Each number is 128 + 24 x the weight over the matrix's rms, rounded and kept within 0 to 255. Layers, rows and columns count from 0. Numbers have three digits each.

# layer 6 MLP down, 64x256, rms 0.052, rows 0-63, columns 0-63
132170128119099112142123124169102152096112132146176118079131116108143101151098176147164146122142079132154118099134114111147136129137088119103147139119146139119172122110137110180144127143143148
119141098106123115118099125137086141124093141163111096140143137115152159158116102111108158119057181153085129121131160150173125150108160132132115118141100122098088154103136117164121123095126115
111107152139129147120126145163103164153181172121118136158140119136092117088134129124111139145095143186120147135137158115146108163116121160114114107119148108103098151135116133159175125133107119
174106152088108135091095139066124160137140098144137100125068103151130121099121158099145126149140166107093138118123139150184151095123134154115125143123115074093073147141083150155122111110179104
135122140165108148127138128140150126110129114142124116105141123148170118151130123158117151131091143132181135142118069138154123147164115139136109142127091122135112129165104099091134129099106153
148102130139102102120114101140127160118116117137135101102099118120133103153098132116146148137094082168131111139139133140141108148108148112117153079142101109106153190152136106160137117104154118
092105144095150113163151134114156115174135135116121077148145085110129157115103082160104117117136157067116126175147108126155079163139221120139103108140117155123117129109139125152102138144131157
114115168118139139129130129162119118097130115163079165100177132134151127170118120137129155142098104125125127129128135129146129128168101099117122151147095121113099132125145137114128130141166202
173120136172145130156132144093124091086114128112133147160157141107090151165154131108141169087159126109115106158116138083111142165105136131104157121110122150118123122151097136131065151099101132
110188152124177137135124144118116123135099104116097077150123092139125088133133132117120167096109131123129117127139142118136161092147179132154136138116148108120146097091141137167150114126169149
144136118151112149110142085125147142110114142118127173172158151126122126167149147145142121178103197126125126116112113157135145147075110135149159146127142117129151147121173144128122177105168139
099121094126124134106100140120158115114130107146159131108105102128127132178143144108121106086134130136108126130127147155138124160138162124143125129113129062121109118144119115120139087147138126
116127126090133134129097134142134117169099163135104117097167116124117115153138084131128154155117127105120128112103161135110138140147101138150096090141127096126096120107161088184105110149132064
160179125120111134116138158111103134140094160107115079122113108156162119157139103158083138165140159100125136103096100119134121136146109162093125174139146114125115146110152103120068142142178117
145132168137132063163089124108103167123163127127091137120151086144114130142170100114110104153170096127123135139160163099109092100154139117148123129141112160127133137128106176120147140125095124
147121076155159135123173133124102142160164105121141125096156097146148135141147147139136157148110131128160123116108170145148114155119101117123127131134154125116133143142138103145128098098080142
083191140144132115129108169130142137118109144109126135136099157093113142109095136118158103110152111105140133148118118131131128130153129113118130125185133177158189145100135135094149114084145087
125135141132098129140122094134143124179103131114112090162129077127114112110125157117127151118114133122165148144146106085170151111117103128129121080081132131112110109174122121144150084109150115
170114111112124106108162150124126154137119144120107095143152115148109094158114120147090110149115141107107162097091121073149137103114142123161134100169103160124150171098096108148140112149107070
157126107103115135136149095136103110122155123155087134135080169099151140122152145151172100152095164131131133129143144148124086100140100148128116099129150120128119162110162113081177109131187142
111127147132123112188089182148115160130161146172132138092122131160127112136137127094169122122136062122128130177157146126117182142133099125129107146131144142131153112129160136101120096082131094
098100134069093118109137103086127139139110139064141112109132142127138133088116093114129144127138072147136141159203144141121139080148153139147135139114122137109103102109084143135084127112118147
135133147116118143134102136157146108100091098107139128128155076151096143143172134101098124124112156112133125150110102143124128127149130130113144154100135135113114168119104134122095151120032131
130099132115139162091135117166132136157151086133105134114127131114122155120113135149157146061116104134114124106126171126153160149083114148132093155111113124136101135119140125128113083140112169
114121111109113138113136121124154101139132141149118126118107106111117125113164074110143091133204139146088139140127113101155124138098087140145105156139115137108099139149086135107168078095140085
102097167098122166130134160109117129124147130153114155107156153124097148091080099138137126107148166110126121124142139098104161154067163111165161115106175139094116179115123133136133119081115160
084108138108116110136118154100145140125129120152141104136149130079125091129176151119104112137103122137104135129131169093171106113113101155101099116120081109130133147158153135115129109125120114
114151135113134097158125131133099107137132146126069138127142154118150146120138151132114131193125136133115141138162104166115177129134119112106160120101109142125148145127112146107103230140119131
071164145142132122155119077115119180140158128107115117144117110118116068128147150120160157108144105123093136107115139089163150054125121114115085143156116113111157109121150141125069151141123117
147118108075143161137155141105098186185124150131152136107143133139139100090124128138133150153118177159109115109115152146147126075162119128129112111110139157098097107111145126129134171150176129
176142123134109118132123108138053163123108116151134131104107102116157095140147129146094078107138106129149151130141083121126132184110112152157153108128143167144153136150146125123125092136146112
084142133146135157151131146112096106072140092103147111105108143077151153157092105168193118133170112125073114111114126138122172134142118123122143151131116120145120104121086148082185126136137141
155157126164134157174166130117117134118136142154137130128109138124118071164085173119141134111150136105121139154126136139149144146151104156129118111119106147160148078156089163132123134123082104
105170121147132092154124109095143073074166068142149141144108098111168126121102120065078115075149125133141108115138062089085140138118158163118112152114152164117124117100138121083095144140113117
108116120120099126139142134105153140134156137124126138109146122130081106151126110106121109129107125141115109112123100138098178075134134086120146082163131122111117129121104149122116177187105127
130114167104108152122127155132103107115167139141117109137159151104133126130116092134138096113111172142128109080127170152151131133097133089120091103125106147155129127096119119152114142150144123
138111090141143127138125145127146153158095112149133170108151128129088120159124120102101096167163085162143145084123116154118106144165195145099140062166075145094108115076122117039110110115131098
072125141144120136158133098115113154109157126106083136119144135157095115125085152125109148125125082140103139108116141117106132106150119125126147147100098114131193137132097158124113153139125115
119130147107139128138106092126134151134129068153138145112098133162074076129135147143092104113110091091118120070163106175150130134154114101139108120129129116169126104171152110161101078123144128
127132119130134154151140138111143134117134095175104177137086147173156158131142138116116090125148148180136149102126099109117156088122133122128155125122117157106164148136095092116130138134131085
126088143142094105152130122110104121108156105159133125131128152133115119173154118113085094110143071103127150097146118123131119117137123128123144146184096064151135115156047137125126125062095090
128124183118196142120091101135175090133160123129131081128108147114079100115104186112121107109096096127139146118126138181157167130150161135107150173144150082129171100103150138132132156136156095
129124117081077160139177220130139117124128137115125144109121142104130106118169132081123120111120108119139130124090120140152134128109120138166124128132200099134141145134139104163138134158105085
111199104132143141108103125162135130134123138103123125108141098152127147131129079152166148136171137114175139119176157167168144109115120139111139106091155115207181103117174107100121119110130145
140135103119081154124095148143132149117140133114163147105132125125129122064111150140068127147142126139146116123119149127148207091138152143107071139115123124136143140098145118165150104166105129
121164115171167100111106166135086147070141090141138102090177124127103104173114155115123130147162124131115117128134120146106142119136132133131109143171139118139073191097142121149149123114149145
143118139117175135117134126126196162124122136158183148124107141124145124126130142119092133118190140129155137121127180173177144129114131142102125143103149093101119098112086137196151140113126145
149083107156130114119141133133163147146103133139155131117115117097146163142117116136137203106131088143119149119142113099119155111119118130101098150134113128129139121131128141117126165109099144
134087143168149159152138099152133118115171141113128123144140139095122146065152169148157096131157112118088121097147159150105169101113132147156086122136090139179153139146101173118145145106165099
098175133116091157149112133122139141176085132097191130151133139132134099118114127157102126114125124177130123162122091095099121145104144095117125132128139117153132193095092132196171091136114115
119103144135142121150113102107146144138107178120119171153101108144117143078156100125106131158123115085166133105158154126091145117089122121120150136110130131112129166083145108171130112124113114
102163139157153132138132172092066118079143179133123197082152099140138143129107178127108165111129114155101148035116103167151120138141142115084127129114130144100186120118112105113120117142137151
166134114176094096121122157150126149116140133098114118056105136087144105132110157119141176149101128158120131123144152173116103144151171125107150139107109107147158139122143132097107139133120132
137140164110121104117100134124146153175194124096123126156183105100155093125158127118138096088140114140122118119134148111134153115137101127156120157184144095100107164155109134175142139119127106
122121194104144115132123150161132099153090143136122123138126129151157098127123115134155134132128164111116119106144095122133116132107122132164139125093112069075106124136138129140116128175125119
101130104133144097117145119144088114156094175081089116113125130147193120120124153117122122116103149119128131153122115102054144116145136169117166105150172132130139137126119131147127138162103137
158127095103151111165109175119152161099159091125147168105113118111135079113117130099089148112081116113112165091138133087119155110129145135104086118110159115131169126130120125156139114116118106
136116153134138071133125155127089147156118103143109097134173102117182158144131148155116096137146126170091130105146115099157111131153118119130125161120137078157120160135147145143130135121104076
124151090077138091150122135155096130125122143123154107163084121130122082142091170130124108101161111140131129116092121060122116146112125091121139123166150111173147151149139125133122099133143129
119108156113103118126126122081171151142113108162142151115130147188189143135141104100158129136157118168084119150110125150129071153094128128076143135129112096113118136132173131153138112134124152
115142090128149134123104115097134130130124122114177171137135105186168133146072134138149074136147121149108116146117131135157172163117114163141134130106115116081134128145106127093169144138080123
156160159111093090103116137114142118137120107106125087099129160161171129083126116165157188146096156122114142111145144109130140123156091111105111131176114122126115146145125147149145150144117129
107081084098141107149154079140152118125132119135108135127144159145126194118136129117123138120124140113124100153137145134082121165136140150117180136098069147184135105156074160122079153164143128
110155125120088098150139133114141130141117102089137130094147157092152157087138097164138099147136169100145151143141149107093082134108152153076151094157155118132098147134160124168109127146130138